{"bias": "none", "tie_embeddings": false, "init": "orth", "batch_tokens": [65536, 131072, 262144, 524288], "steps": 3257}
Each number is 128 + 32 x the weight over its row's rms, rounded and kept within 0 to 255. Layers, rows and columns count from 0. The size above them is the row's rms in percent of the matrix's.

# layer 6 MLP gate, 704x256, rms 0.0454, rows 528-562, columns 192-255
size [ 96 101 103  99  93 103 100  93  98  97 111 106  88 103  97  92  97 101 102 104 105  93 108  98 106 103 103 109 103  98  97 110 103 104  77]
[[ 97 182 144 125 183  94 142 114 175 191 199 123 107 104 161 111 155 113 113  88 139  82 114 127  90  85 176 185 142 113 152 144  92  89 188 146  91 172 135 202  80 118  74  63 198 129  72 161 148 129  80 132 103 156 152 127 125 147 142 103  99 162  97 111]
 [140 176 110 145 128  52 183 124  89  79  91 139 121 113 160 168  70  93 117 113 177 136 147 101 145 159 157  89 130 121 123 113  79 150 168 117 129  88 171 161  91 134 142 105 244 141 102 104  94 103  57 138 154 167  65 164 149 129 131 143  66 164 151  81]
 [126 150  90 127 165 186 137 161  80 157  90 165 116 145 153 163 120  58  98 134 141 143 155 148 116  92 117 152 160 131 135 167  94 102 145 121 135  99 134 102 146 155 168 139 109 119 145 117 128 175 174 114 133 123 176 162 154 105 122 118 108 123 138 141]
 [135 157  92 153 110 101 118 103  81 105 113 165 153 125 141 126 129 126 122  64 113 111 147 132 129 135 126 153 117  98 150 110 113 139 116 131 109 119 161 178 119  57 166 148  87 117  75 120 125 117 146 118 155 118  93  92 120 157 135  27 136  69 131 166]
 [140 127 124 161 126 145 125 127 176 108 119 124 164  89 170 134 117 116  73 161 131  63  84 164 137 103 117 177 145 104  83 132 114 112 139 183  76 141  83 118 146 138  82 110 156  49  45 116 115 105 100 171  80 128 177 105 140 138 161 103 150  94  73 129]
 [145 152 163 162  98 199 117 133 173 141 122 131 107 180 109  68 198 128 109 115 109 139 144 115 146  65 156 110 142 117 152 177 137 109 129 152 103 132 147  75 154 130 164 116 135 103  88 138 116 175 140  85 136 121 136 117  90  97 143 147 175 104 129 111]
 [133  84 158 137 136  83  68 126 131  52 131  99 138  93 179  94 158 172 151 115 108 130 120 170 148 104 181 185 177 123  75 111 130 158 103  90  49  78 130  96 157  99 160 136 147 126  84 162 173 135  90 121 123 162  54 100 109 108 135 140  86 135 180 131]
 [125 104 177 117 169 111 101 113 106 109  96  73 163 161 119  96 114 129  60 115 133 104 152 118 119 136 154 143  92 132 108 114 142 112  98 117 132 152 139 125  94 135 132 109 129 150  89 154 117 158 164 173 159 118 170 131 135 155 106 166 148 152 164 159]
 [137 142 119 174 132 129 134 105 170 152 112 107 114 153 132 146 104 167 120  98 137 131 197 133 112 105  54 177 161 116 120  82 111 164 109 174  94 172 163 173 181  86 116 156 145 142  79 213 134  29 143 129 138 144 166 110  96  82 169 105  90 173 145 147]
 [100  85 160 118 158 191 131 128 102 109 125 178 141 110 150 149 172 108 142 121 158  98 209 155 154 143 142  95 134 145 120  49 119 134 168 105 108 129 108 154 182 108  89 162 117 137 134 128 181  99 137 140 146 162 113 130 140 111 147 173 130  82  95 101]
 [192 156 155 122 181 107 115 158 157 160 161 138 143 171 124 102 132 145 195 146 133 181  99 142 165 155 108 131  88  98 107 127 147 146 125 118 127 121 103 135  91 157 161 107 124 231 182 149 142 161 194 182 141 128 142 104 148 107 189 103  75  88 114 179]
 [ 91  70 153 103  53  95 103 118 127 122 175 157  87 104 116 162 108 120 172 197 131 118 146 198  92 106  96  94 124 125 117 168 104 123 141 132  80 106 118 131 107 166 124 101 144 130  88 155 122 128 175 125 196 122  88 113 159 111 167 154 126 121 116 174]
 [133  93 119  88  83  87 147 143  39 170 147 164 141  79 110 103  74 137 117 121 105 123  96 133  51 110 147 124 110 112  91 102 118 167 120  86 123 158  89 116 148 124 170 118 150 131  95 104 178 113 106 199 185 102 142 123 117 118 133 136 131 107 133  61]
 [190  78 115 175  40 116 111 122 170 114  60 132 151  90 141 130 141  94 177 135 177 112 226  66 119 139 157 132 167 123 159  99 134 125  76 103 129 110 182 104 102 117 127 133  97 130 121 102 110 116  82 120 129 101 151  94  97 127 126 158 117 132  97 154]
 [125  96  92 165 177 141 159 147 115 119 113  91 187  83 142  95  99 119  98  86 149  93  85 128 109 124 141 163 141 103 139 146 173 184  68 155 132  59 111 166 145 138 105  94  92 150 100 144 113 109 164 138 111 129 116 139 164 166 154 116 143 120 138 122]
 [149 118 141  76 143 108  85 127 120 160  92 150  93  90  98  90 140 151 198 144 118 112 144 143  98  90 125 106  57 138 121 101 163 161  77 164 162 100 163 117  88 146  95 124 156 168 110 131 103 128 134 161  97 167 148 104 112 126 118 168  89  83 139 114]
 [195 147 131 150 165  54 106  94 110 149 118 181 133 151 146 159 136  96 145 115 100 195 159 142 116 177 144  98 128 137  90 163 144 165 150 143 122 102 171 170 187 114 108  97 130 139 124 104 152 157 137  87  87 105 159 106  85 125 172 119 118 107 162  97]
 [105 161 145  99 127 169  46 197 175  90 195 143 140 141 114 146  66 140  99  80 105  88 127 149  96 183  98 142 113  95 160 116 135 159 113 105  83  82 143 167 155 106 142 115 116 164 172 134 165 155 161  74 118 161 100 156 130 123 131  84 133 178 156 146]
 [114 160 120 114 160 108 153  77 151  92  86  94 127  91 149  78 113 134 106 136  62 120 134 130 153 167 123 168 107 122 123  69 134 130 118 132  99 130 194 156 113  71 133 137 173 155 142 138 133 103 141 162 115 111 109 119 131 126 163  83 130 120 198 220]
 [132 125 100 156 140 135 135 128 108 110 133 158 119 124 132 137  69  90 132 126  81 124 105 130  82 154 145 118  71  98  49 120  68 103 165  87  42 127 145 152 161 113  89 132 129 161 140 101 135 141 165 114 117  53 161  92 152 112 139 141  82  84 144 184]
 [213 186  61 113 102 135 155 127  84 109 121 133 133 174 163 131 110 126 118 110 117 145 107 160 101  85 150  88 128 175 101  95 141 192 133 122 125 154 154 145 155 192 176 118 149 106 149 122 100  73 124 150 163  81 135 173  98 111 171 144 130 160 132  90]
 [176 191  18 108 129  88 109 103 170  69  90 114 112  89 107  90 123 191 117 156  89 101 175 169 140 160  95 113 167 174  53 133  87 168 121 141  95 113  83 154 135  70  84 105 147 192 127 116 138 138 101 104 125 116 160  85 110 168 162  77 158 154 180  96]
 [139  37 141 130  97 109 129  94  79  81 127 133 121 111 182 123 181 152 114 128 166  81 144 131 189 133 139 105 114 114 137 161 138 131 186 152 142 141 128 119  82 135  93 132 157 138 148 120 131 120 113 111 123 124 116  67 165  98 147 100 101 135 126 151]
 [112 120 143 142  89  90 156  78 101 154 186 115 135 133 158  99  69 111 164 156 134 145 104 122 149 128 174 136 133 146 144 119 141 153  98  96 159  77 121 162 134 127 104 129 131 104 203 196 109 112 168 146 163  86 135 191  64 165 117 130 118 106 171 116]
 [113 162 113 115 132  70 100 140 115 124 164 179 170 109 166 184 165 129 110 161 146 142 165  78 150  67 155 112 163 129  73 111 158 131 163 131 110  96  88 105 141 105 129 161 139 102 160 132 114  92 136 132 140  98 102 117 107 141 119 166 108 183 137  98]
 [140 118 134 181 122  77  99 130 113 146  88 140  84  94 123 166 117  99 147 135 111 178 145 119 173 127 140 146 162 158 142  93 114 172 121 145 176 127 115 128 112 167 109 169 142 111  75 134 177 154 101  79  67 150 106 105 128 107  62 118 122 122 113  91]
 [116 143 106 123 163 200  83 131 163  91 117 101 123 146 124 163 182 168 135 170 119 132  95  95 116 106  81 182  81 144  86  83 128 165 113 155  92 167 105 161 143 110 105 205 152  73 152 125 115 131 147 137 138 155 168 130 165 127  70 148 106 108 147 114]
 [123 153 115  97 123  70  90  75 170 151 125  71  65 167  54  95 122 140 126  83 113 112 120 163 112 131  83 112 102 104 105  75 137 110 152  93 128 111 155 126 145  89 157 115 143 185  60 145  95  95 164 172 157  90 113 156  50 112 117 124 104 154 142  63]
 [175 151 129 141  96 141 132 130 101 128 124 130 189 177 137 112 132 143 148 112 108 160 168  96  90 165  99 132 130 102 121  74 210 123 124 107 118 116 136 126 163 161 110 113 190 182  39 173 120 135 113 134 134 105 173  82  98 129 104  70  92 136 106  72]
 [138 127 136 156 144 140 211 134 140 173  93 166 118 132 118 188 164  91 125 110 104 134 141 131 169 164 138 153 141  74 134 107 105 137 118 153 147 141 125 118  87 145 125 169 163 162 126 121 152 133 116 129 147 197 110 150 138 110 166 196 199 129 135  44]
 [129 139  89 101 159 110 142  81 198 102 112  98 109 184  94  84 104 111 122 157 127 157 114 129 126 134 126 148 135 154 144 117 110  98 140  95 151  75 153 156  67 208  94 142 134 150 121 113 126  98 129 132 112 130 142 134  85 128  75 173 115 135 105 147]
 [ 73  96 172 101  84 177 162 165 133 131 105 126 107 188 139 196  78 150 128  89  75  92 128 181 143 129  70  88 120 105  76 121  87 155  66 135 116 126 124 125 119 126 157 102  80 166 152 144 150 178 204 154  80  98  97 110 102 107 127 153 122 124 153 125]
 [115 131 145  77  82 130 136 133 164 107 105 138 131 104  68 159 123 167  87 132 136  90 107  80 113 125  92 125 107  97 179  88 111 154 104  74  89 162 140 115  53  68 102 134 106 189 104  96 118  96 148 166 105 105  86 122  90  93 153  80 151  65 123 176]
 [145 163 106 118 148 138 156 111 123 150 109 113 128  85 103 132  93 149  77 120 106 146 139 148 105 131  98  61 141 150 141 117 147  95 135 111 145  85  91  85 155 163  81 142 115 114 148 110 132 160 173 168 118 114 139 132 135  83 112  65 107 142 152 100]
 [149 136 128 103 106 106 148 177 148  85 161 172 117  83  88 130 102 142 146  62 158 128 159 137 116 131 156 172 171 138 123 125 112 140 118 113 180 184 110  79 145 207  89  79 118 107 136 108 152 163 118 111 106  85 170 141 129 125  21 171 152 100 163  76]]
# layer 6 MLP up, 704x256, rms 0.0454, rows 528-562, columns 192-255
size [100 100 101  97  92 110 101  97 102  98 102 113  90  91 104 102  98  98  99 102 107  84 104  93 101 102 101 100 100  99 100  99 101 108  97]
[[165 138 163 146 122  73  93 206 122 135 149 147 170  84 172 185  76 114 121 124 111  49 139 103 203 114 145  97 104 137 107  35 119 132  88 107 139  83 146 116 130 100 136 131 162  65 141 106 138 116 112 125  58 133 144 138  48 128 163 146  99 147 158  71]
 [ 77 150 192 161 126  87 100 135 101 167 119 167 137 133 158 146 159 167 112 192  92 124 125  92 172  83 118 153  93 110 148 146 157 141  86 153 132 136 188 130 134 179 111 139 115 162 149 131  90 169 103 128 103 156 165 133 129 126 109  97  90 144 174  96]
 [106 116 127  40 140  66 150 108  78  90 122 185  82 123 169 114 162 129  91  99  52 145  87 138 138 118 134 137  98 121 140  83 129  92 115 156  85 106 131 181 101 119 147  68 163  80 119 159 155  99 109 153  94 166 156 124 140 117  93 120 120  94 123 148]
 [ 85 131 135 157 119 166 143 132 164 137 113 129  82 116 151  92 111 164 123 165  77 117 122 128 148 102 141  94  87 108 162 139  80 123 157 128 127 105 146 119 115 111 106  72 155 134 122 105 113 142 145 175 144 122 118 161 124 186 127  96 120 140  88 195]
 [127 158 150 142 144 138 101 153 136 102 126 160 124 168 169 177 104  84 172 127 113 125 138 140  77 139  42 139 162 119  92 145 153 166 119 196 150 132 128  79 118 191  52 182 152  89 124 149 123 148 133  88 144 101 128  87 170  96  84 139  83 138 175  49]
 [159 137 112 108 124  65  60 120 154 109 115 129 146 105 157 102 207 140  83 119 159 109 141  54 144 124 152 102 112 144 152 118 131 138  93 123 127  88 184 178 134 147  96 100 170 243  36 167  87 101 165 174 179 120 109 127 132 185 117  95 143 107 125 129]
 [171 128 113 162 191 147 151  62  84 176 170 106 109 125 120  94 118 137 133  93 113 184 148  98 154  94 101 175 123  35  61 128 166 153 117 160 213 124 180 111 158 132 104 116 132 134 101 146 140 139 118 114 146 144 134 106 128 119 119 142 120 159  96  99]
 [123 191  82 156 102 149  79 122 120 134 102 126 111 149 161 120 129 139 116 166 176 140 149 114 133 129 182 151 124 114  79 100 123 137 167  97 136 127  90 116 145 111 171 137 114 126 101 103 121 127 130 139 159 132 154 130 164 115 173 146 170 104 136 152]
 [162 108 106 184 159 119 146 162 149 121 107 166  83  96 129 107 154 147 131  98 134 148  22 150 117 195 102 172 148 166 162  94 133  81 172 114 109 114 118 132 135 155 137 108 125 147 154 131 111 111 134 103 149 101 128 115 143 170 129 163 102 167 111 108]
 [139 132 160 142  96  70 100 102 150 121 106 114 134 104 122 117 130 147 167  99 104  65 106  99  78  53 177 153 159 159 124 135 114 171 101 134 119 150 134  91 143 137 147  52 122  37  65 140 129 216  61 120  98 101 131 170 105  83 132 132 110 107 111  83]
 [ 95 181  97  86  98 166 137 162 136 207 147 134 101 196  48 124 186 115 118  87 133 145 136 125 128 111 134 157 126 154 107 140 109 100 117 154 129 166 116 131 155 122 173 131  48 174 168 161 152 166 110 165 112  64 190 150 119  87 151 166 145  97 150 143]
 [167 139 119 128 167 172 134 111 110 144  56 162  74 132 139 150  72 140 120  95 145 196 157 111 185 125  90 108  33 167 133  94  90 140 122 172 131 132 174 132 121 112 177 145 148 179 104 101 162 128 114  88 122 139 153 139 141 121 139 122 148 193 108 163]
 [174 100 144 170 127  97 102 167 133 114 141  93 110 175 140 169 143 221 132 167  78 179 100 174 132 120  67 145 112 124 111 161 152 139 178 127 138  72  70 163 100 125 118 151  72 153 114 192 118 130 147 145 201 136 173  67 144 152 101 106 113 115  50 116]
 [ 95 107 127 177 139 129  72 155  62 157 108 112  81  96 131 143 127 131 153 136 135 142 134  93 152 169 156 208 161 114 170  81 174  90 151  88 109  98 144 155 133 122  65 157 156 131 107  94 122  91 151 107 123 125 106 173  99 149 139 119 148 144 119 118]
 [175  99 170 172 108  84 100 114 154 116 179 102 139 140 143 110 200  93 138 115 176 109 117 174  83 101 119 116 144 125 138  90 125 189 102 156 156 129 158 124 105 152  70 172 136 103 179 159 152 118  98  84  21 135 131 120 132 172 150 155 131 149 160 151]
 [185 138  94 120 147 142  97 142 154  98  87 132  76 184 119 190 162 116 149 142 130 181 126 122 194 165 203 152 141  83 150 143 101 101 100 105 121 198 166  78 107 199 105 127 132  99 149 146 165 137 119  74 151 135 107 128 144 131 168  89 122 119 153 108]
 [114 111 182  97 121 126 190 129 153  75 111  72 151 154 147 132  26 156  89 161  98  99 124 132 207 155 167  78 152 168 149 124 169 146  92 138 147 107 155 140  80 147 164 110 132 118 146 130 135 143 114 136 104 172 129 166 139  98 150 180 143 166  89  96]
 [ 80 116 169  32 136 134 187 125 167  82 123 130 131  41 131 169 157 141  78 110 166 129  74 156 131 170  90 160 128 156 140 171  94  73 128 103 147 105  97 121  51 166 153  79 160 116 194 137 138 114 124  92 114 163 177 141 135 148  78 128 136 114 133  66]
 [135 145 158 132 112 149 125 137 142  86 124 116 187 152 137 164  62 153 112 119 168 123 166 125 107 134  59 150 136 110 120  92 105 122 135 113 144 119  85 113 109 121  81 193 165 156  93 127 131  62 161 119 124  90 108  98 132 146 105 126 194  70 131 137]
 [123 147 140 212 135 143 144 144 111 146  79 146 118 115  94 113 123 100 109  97 124 175 136 123 136 104 149 115 135 176 109 162 152 210 109 109  82 147 148 137  85 163 158 141 144  77 123 160 156 201 144 110 190 150 131 117  99 175 164 123 125 131  82 125]
 [125 123 169 148  99  90 116 104 166 144 137 148 108 115  93 121  99 130 147 123 158 170 131 107  80  96 199 113 129 193 117 119 186 137 194 105  99 183 115 148  74 126 106 134  89 116 179 180  88 177 118 162 135 129 144  95  96 210 110 159  77  92 108 174]
 [155 169 177 114 132 161 178 126 103  66 148 152 181 137 143 131 148 119 176  77 138 153 127  74 131 123 115 157 160 148  98 177 166 166 141  95 134 183 126  73 130 122 128 104  74 108 120  92  86 143 178 151 141 172 133 118 114 176 150 187 160 167  85 103]
 [ 90 115 148 119 121 158  89 112  83 132 130 180 143 109 142 123 132  93  86  96 155 164 107 151  60 104 105 140 100 165 133 195 109 145 161 101 107  96 161 176 140  84 110 133 104 162 138 175 106 101 145  91 200 135 115 138 133 151 100 112  97 126 162 155]
 [142 120 163 170 157  87  93 115 150 101 141 135 119 128 176  85 122 108 165 100 128 179 161 127 109 108 105 114 194  84  30 141  97 101 177  79 135 109 132 147 158  96 166 142 123 194  93 138 131 160 155 126 122 154  96  85 196 117 206  70 134  67 133 119]
 [138 114 192 169 110 134 185  86 140  83 147 121 200  92  96  71 131 116  93 146 208 146 101 110  66 111 127 131 171  99 172 112 158 156 135 150 158 142 150 126 111 152 142 113 115 111  91  99 135 107 135 104 126 143 133 135 103 107 149 154  83 105  86 180]
 [113  82 158  99 145 149 121  97 146 110  81 133 115 192 125 149 134 103  67 125  98 133 198  98 125 173 173 127 126 128 168 142  97  68  71 118  96 139  87  76 136 177  85 125 142 114  95 165  72 171 209 153 122 138 162 140 145 104 125 114  86 120 149 144]
 [137 142 125 111  68 127  87 172 113 138 103 126 122  90  97 148  79 153 179 116 114 168 159 136 106 113 107  79  93 120 109  80 168 141 163 118  53 136 143  85 118 116 143 153 202 108 153 202 130 127 157 143  78 150 172 126 148  67 116 134 154 155  92  68]
 [159  57 145 151 154 168 214  92 138 115 142 104 100  96 163 134 141  85  76 101 129 127 164 142 167 121 140 178 149 134 153  92  76 151 109 132 107 104 132  89 137 162 168 115 226 145 111 173 128 189 112 162  87 155 114  90  82 161 130 138 106 138 123 135]
 [ 92  95 139 102 139  30 150 112 126 129 117 103  71 116 110 140 121 165  97 144  78 129  98  90 154 174 151  69 133 203 125 165 149 122 151 135 170 121 110 137 122 151 151 151 105 109 143 110 141 118 135 109 144 142 200 124 152 144 120 129 192 150 163 137]
 [144 154 188 132 132 138 119 177 196 136 166 124 139 101 154 173  92  94 133 122 116 113 126 157  75 129 161 133 185 127 155  86 140  81 169 176 176  83 116 105 155 108 113 123  89 181 179 147 148 132 129 129 117 137 107 141 160 185 123 112 125 170 105 112]
 [ 90 136  71 154 114 125  70 154 102 113 111  86 158 120 118  92 120 105 106 163 219 140 117 102 139 141 109 148  93 140 134 116 115 118 140 106 120 147 125  95 205 103  86 180 124  69 108 119 150 100 150 195 124 115  98 158 181  95 136 148  88 129 125 123]
 [169 144 178 194 129  91  73 117 128 138 156 100 182 142 109 102 100 144 194 152 144  56 120 121  81 168 118 142 124  71 164 114  84 148  84 108 115 178 151 149 163 161 127 118 113  77 122 113 153 121 161 131 140  87 146  99 129  78 150 155 138 101 112 112]
 [135  73 135 119 111 113 166 129 140 200 147 124 126 119 151 144  86 163 140 116 125 174 112 141 120 137 140  60 118 146 115  92 160 121 117 109 148 114 159 161  99  70  84  92  98 176 134 107  81 147 150 113 134  88 138 168 131 142  77 119 105 130 103 100]
 [156 137  88 145 165 128 120 126 156 105 119  95 129 211 135  76 177 160 121 136  92  65  95  64 156 172 109 145 114 159 160 174 116 146 113 171 133 190 136 109 151 139 167 140 144 177 192 220 174 111 120 142 110 133 106  90 124 117 142 124 137  83 157 188]
 [147 174  88 158  81 107 125 157 122 143 155 127 116  90 116 121 137 166  78 180 117 125 136 102 189 159 181 140 116 156 122 124 109 134 166 100 102  76 124 145 130 136 137 167 151 155 112  92 189 151 120 138 120 132 106 134 122 131  74 110 196 163 119  83]]
# layer 6 MLP down (transposed), 704x256, rms 0.0454, rows 528-562, columns 192-255
size [ 97 105  94 102 101 101 101  95 100 102 105 108  88  97 108  97  99  94 102 105 111  96 115  95 104 102  99 104  99  95 105  97  99 114  73]
[[155  76 133 130 165 166 133  98 161 153 149 127 109 144 104  60 175 151 132 128 141 113 111 123  64 108 130 142 142 168 131 188 137 106 195 144  78 204 131 133 151 128 102 136  87 154  55 183 104 115 112  87 120 163 162 111 161 143 144 144 162 149 128 126]
 [113 145 112 139 143  81 131 109 191 102  89 158  84  57 126 126 190 113 192 122 111 124 138 119  46  82 102 101  61 102 150  85 159 165 119  96 141 132  97  92 121 111 163 123 176 133 134 158 168 128 121 145 196 136 144 107  79 109 107 151  65 149  90 142]
 [100 113 134 167  69 154 156 144 136  99 149 141  91 124 131  97 123 124  65 104  92 155 110 130 120  73  56 202  89  90 207 182 120 169 152 154 136 151 108 129 123 121 127 107  76 126 149 115  67 141  95 152 129 132 150 151 170 123 160 133 129 130 140 116]
 [128 165 158  81 102  87 129 157 135 101 118 140 104  61 118 185 133 120 109 196 102 165 173  82 179  96 131  58  93 124 122 152  56  84 145 135 125 117 127 119 143 174 134 147 114 158 111  88  72 109 146 169  99 160 116 108 158 142 157 166 108  78 153 100]
 [128 226  80 155 109 147 164 112 161 134 134 131 135 142 143 137  90  80 106 123 155  86 166 154 142 101  97 199 109 165 173 175 172 130 127 133 112 116 143 101 110 102 107 129 177 121  72 144 151  98 127 123 154 114  98 111 151 130 148 138  75  74 133 170]
 [110 121 181 136  98  89 115 134 173 162 129 138 112 142  81 122 116 201 160 137 151 133 136 197 106 163 131 106 110 165  91  89 123  62  95 172 113 106 122 103 110 184 147 134 116 152 162 139 159 131 114 151 119  97 136  79 166 119 116 128  69 117 117 187]
 [104  87 157 102 111  81  89 199 115  68 136 139 167 182 176 115 216 154 143 106 159 118 100 148 100 157 163 178 162 169 189 101  65 148 104 132  62  83 162 126 102 176 162 136 121 103 137 114 148  84 121  98 143 125 109  59 108 128 109 130 184 136 186 139]
 [123 111  84 149 114 138 157 103 162 120 176 106 117 135  95 136 102 136 174 133 113 125 114 123  69 137  40 112 136 143 142 165 137 106 108 127 110 175 130 133 105 133  86  84 108 168 150 109 100 135  97 143  94 104 134 156  92 103 135 114  93 166 147 107]
 [157  94 171 148 129 167  71 135 148 106 104 116 112  99 140  70 127 115  79 137  79 170 178 118 134 189 167 131 102 103 115 167  67 122 133 133 163 140 113  76  82 113 120 132 137 121 116 149 195 121 123 161 175  52 145 160 159  98 131 141 100 123 128 186]
 [140 117 125 134 175 152 124 123  96 114 157 166 112 115 155 138 138 126 149 139 158 104 156 140 168 151 112 150 120 125  74 101  79 119 130  59 108  84 115 129 169 143  84 162  84 145 128 146 167 134 107 106 168 149 115 128 107 108 163 138 177 126 162  87]
 [148 129 150 135 112 147 138 149 124 135 140 177 126  99 111 175 101  72  87 103 140 124 143  82  84 111 114 119 155 101 168 120  62 129 120 110 143 110 150 138  84 113 150 109 175 174 142 137 122 104 132 134 144 100 148 123  41 149  83  83 146 136  92  81]
 [119 156 159  73 191 131 198 116  98 145 132 124 119 118  90  85 108  90 148 120 127 126 119 150 148 137  97 103 152  97 181  75 179 136 178 102 102  31 114 121 116 112 116 180 125 107 114 124 127  83 175  90 159 132 147  72 156 165  94 154 138 120 126  80]
 [131 146 144 164  89 131 146 109 155 136  95 168 198 148  98 149 156 175 150  39 113 115 120 119  83 111 103 211 135  98 163 135  99 100 128 205  65 155 110 148  82 110 150 128 143  79 112 165 159 182  79 130 142 100 155  94 109  88 137 127 166  26 184 107]
 [ 74 169 111  48 127 139 135 113 113 108 102 149 104 202 155 124 121 107  83 122 115 165  67 114 171 141 116 137  93 169 132 124 142 153 104 148  62 203 110 143 176 116 118  80 133 145 130 174 154 149 154 157 126 113 124 120 170 120  91 129 116 166 144 137]
 [104  64 126 131 115  75  98 135  85 134 145 116  62 127 109 150 179 157 133 127 200 141 145 144 154 119  86 109 104 176 116 218 159 169 136 123  80 104  87 147 123 108  98 177 170 156 158  44 153 112 174 173 135 127 183  97 136  87 126 127 136 124 145  90]
 [ 95 136 107 152 101 122 165 175 123 150 138  96 125 129 131  38 135 215 116 145  68  81 133 182 113 118  96 119 116 179 123 142 157 193 128 172 142 115  82 128 107  51 160 113 140 170 107 153  65 128 173 151 131 120 155 122  62  95  96 109 100  90  77 108]
 [133  96 125 133 164 125 115  91 149 135 152 186 117 130 108 138 158 117 180 146 192  85 106 157 141 128 110 123 108 116 110 133 138 207  94 117 118 129 118 163 143 133 118 156 129  72 129 174  55 174 165 101 195 140 142 125  94 155 139 114  69  60 149 197]
 [132 149 112 192 138 123  84  57  92 163 148 118 142 187 132 150 152 169 129  98 165 129  62 106 108  98 119  82  97  97 101  97 143 100 100 129 150 162 130 119 148 137 151 133 117 121 106 114 112 160 134 176 192  90 140 157 148 105 174 148 125 146 116  96]
 [151 145 123 135 149 103 171  98 120 139 117  96 150  82 161 140 139 130  86 133  73 156 135  99 137 136 122 147  73 101 105  79 162  95 134 125 141  73 178 160 139 126 142 134 196 163 146 141 150 157 108  76 110 101 139 114 112 103 170  84 113 138 157 161]
 [177 111 104 132 175 139  96 114  78  84  99 150  35 118  90 137 101 109 191 138 111 200 150 152 128 105  62  82 101 164 101  51  95  93  90 158 144 138 130 181  78  87 148 111 112 139 112  90 147 126  87 139 159 163 162 113 159 103  84 118  81 114 118 150]
 [113 104 119 120 120 114  83 114 105 165 171 147 133 135 149 147 120 143 146 210 152 177 110 138 175 155 136 130 100 216  82 118 155 141 124 175  98 144 122 152 159  83 114 151 133 153 147 106 139 120 177 130 168 147 126 136  86 152 132  95 141 133 142 197]
 [132 163 117 161  91  98 148  77 127 101 107 108 114  91 132  67 104 197 150 173 115 161 176 194 113 175 124  95 148 176  72 156  94 157 124 130 135 100 129 223 126 133  97  79 120 144 104  95 131 137 133  86 145 142 133 116  90 148 108  67 110  76 188 171]
 [ 69 137 116 174 146  99 148 120 167 117 128 144 207 120 127 135 124  88 110 174  75 161 120 121 103 174  96 133 149  96 112  88 137  93 150 119  64 115 155 194 104 136 155 115 141 121 123  71 156 122 122 180 234 116 168  99 140 142 123  96 114 213 145 153]
 [106 159 155 103  78  59 145 107 109 113 171 122 132 117  75 172  92 103 129 148 104 146 153 150 149 125 145 131  75  77 138 137 141 133 115  92 137  93  99 119 138 125 116 161 158  82 169 188 132 111 158 109 166  82 169 177  78 114  71 134  92  78 108 143]
 [158 186  71 135 117  74 100 142 123 104 148 201 177  69 120 163 101  94 242 138 150 102 140 125 183 100 150 133 126  96 163  73 138 163 139 125 134 109  80  80 109 102 169  82 130 122 113 162 121 128 108 115 158  77  95  87 117  99 148 179  99 157 160  82]
 [ 82 139 107 153 193 134 117 114 157  53 152 152 117  71 129 122  81 155  88 127 117 153  82 158 111 110 118 111  75 164 172  81 131 111 142 125 140 115 110 128 100 102 114 126 120 120 199 132 119 152 147 119 117 139 137  75 179 150 143 138 139 157 160 149]
 [117  76 146 197 117  61  76 104 103  74  94  85 126 108  66  94 132 115 212 148 149 127 177 148 136 108 100 101 147 144 170 147 131 129 112 184 153 140 169  83 168 179 163 128  77 195 127 115 105 141 140 167 135 129 131  80 100  98  83 133  83 104 192 124]
 [108 121 166 136 116  80 125  97 165 188 117  48  59 185 137 119 154 135  24 147 115 116 117 110 101  91 140  69 126  90 153  61 142 136  77 172 129  54 177 122 167 113 162 115 143 163 110 130 149 109  81 150 170 115 120 146  80 136  83 132 143 132 119 133]
 [132 144 144 149  81  88 152 149 145 102  93  93 131 106 138 114 149  40 193 150 133 115 147 151 199 129 175 116 114  59 151  71 132 129  86  77  58 123 163 152 109 113 110 109 143 165 136 100 195 198 120  80  75  98 154 160  54 173 156 121 153 140  97  68]
 [158 132  90 135 163 147 153 116  56 111  98  99 166 128 109  70 178 135 209  99 198 110 143 114 136  96 119 168  91 144 110 175 187 192 132  78 132 150  85 165 121 142 110 139 147 101 100 141 150 104 106 123 125 150 161 143  98  95 103 104 179 128 143 159]
 [156 109 180 139 186 167  94 148 106 133 125 167 121  64 166 153 116 122 145 136  84 151 138 161  70 169 138 131 121 133 200 131 195 146 166 178 123 111  84 203  82 154 100 102 168  98 150 127 137 155 140 103 161 141 122 130 159 130 204 108 186 163 148  83]
 [127 155  98 102 185 112 151 115 195 127 136 164 134  89 125 149 159  58 107 178 109 209 152 102 149 103 157 152 169 188 140 131 169  90 155 153  75  92 100  90 167  90 144 109 169 109 166 150 133 132  77 115 141 169 193 159 141 158  73  88 136 139 113 159]
 [151 108 142 162 188 132  93  81 142 107  82  96 131  68 134 112 146 135 205 165 139 110 125 167 147 140  81  62 164 138 153 118  71 182  84 239 116 123 132  31 160 178 189 104 156 135 174 104 204 160 124 159  80 131 120  81  85 173 110 112 143 173 156 155]
 [130 165  97  58 146  57 139 114 147 133 146 135 135 116 113 125 135 116 135  74 126 126 129 129 151  92 155 179 191  72  66  78 117 160  91  92  99 124 126 160 116 162 152 211 153  60 161 187 154 145 153 102  98 130 127 176 158 192 173  69 165 115 118  99]
 [137  91 145 100 150 133 171 134 126 112 125 151 132 174  66 154 135  75 204 138 115 126 138 151  88 134  51 183 131 145 147 168 158 168 119 146  96 147 126  92 122  88 104  81  84 104 151 118  63 120  93 103 175 121  99 122 127 179 142 162 108 104 145 150]]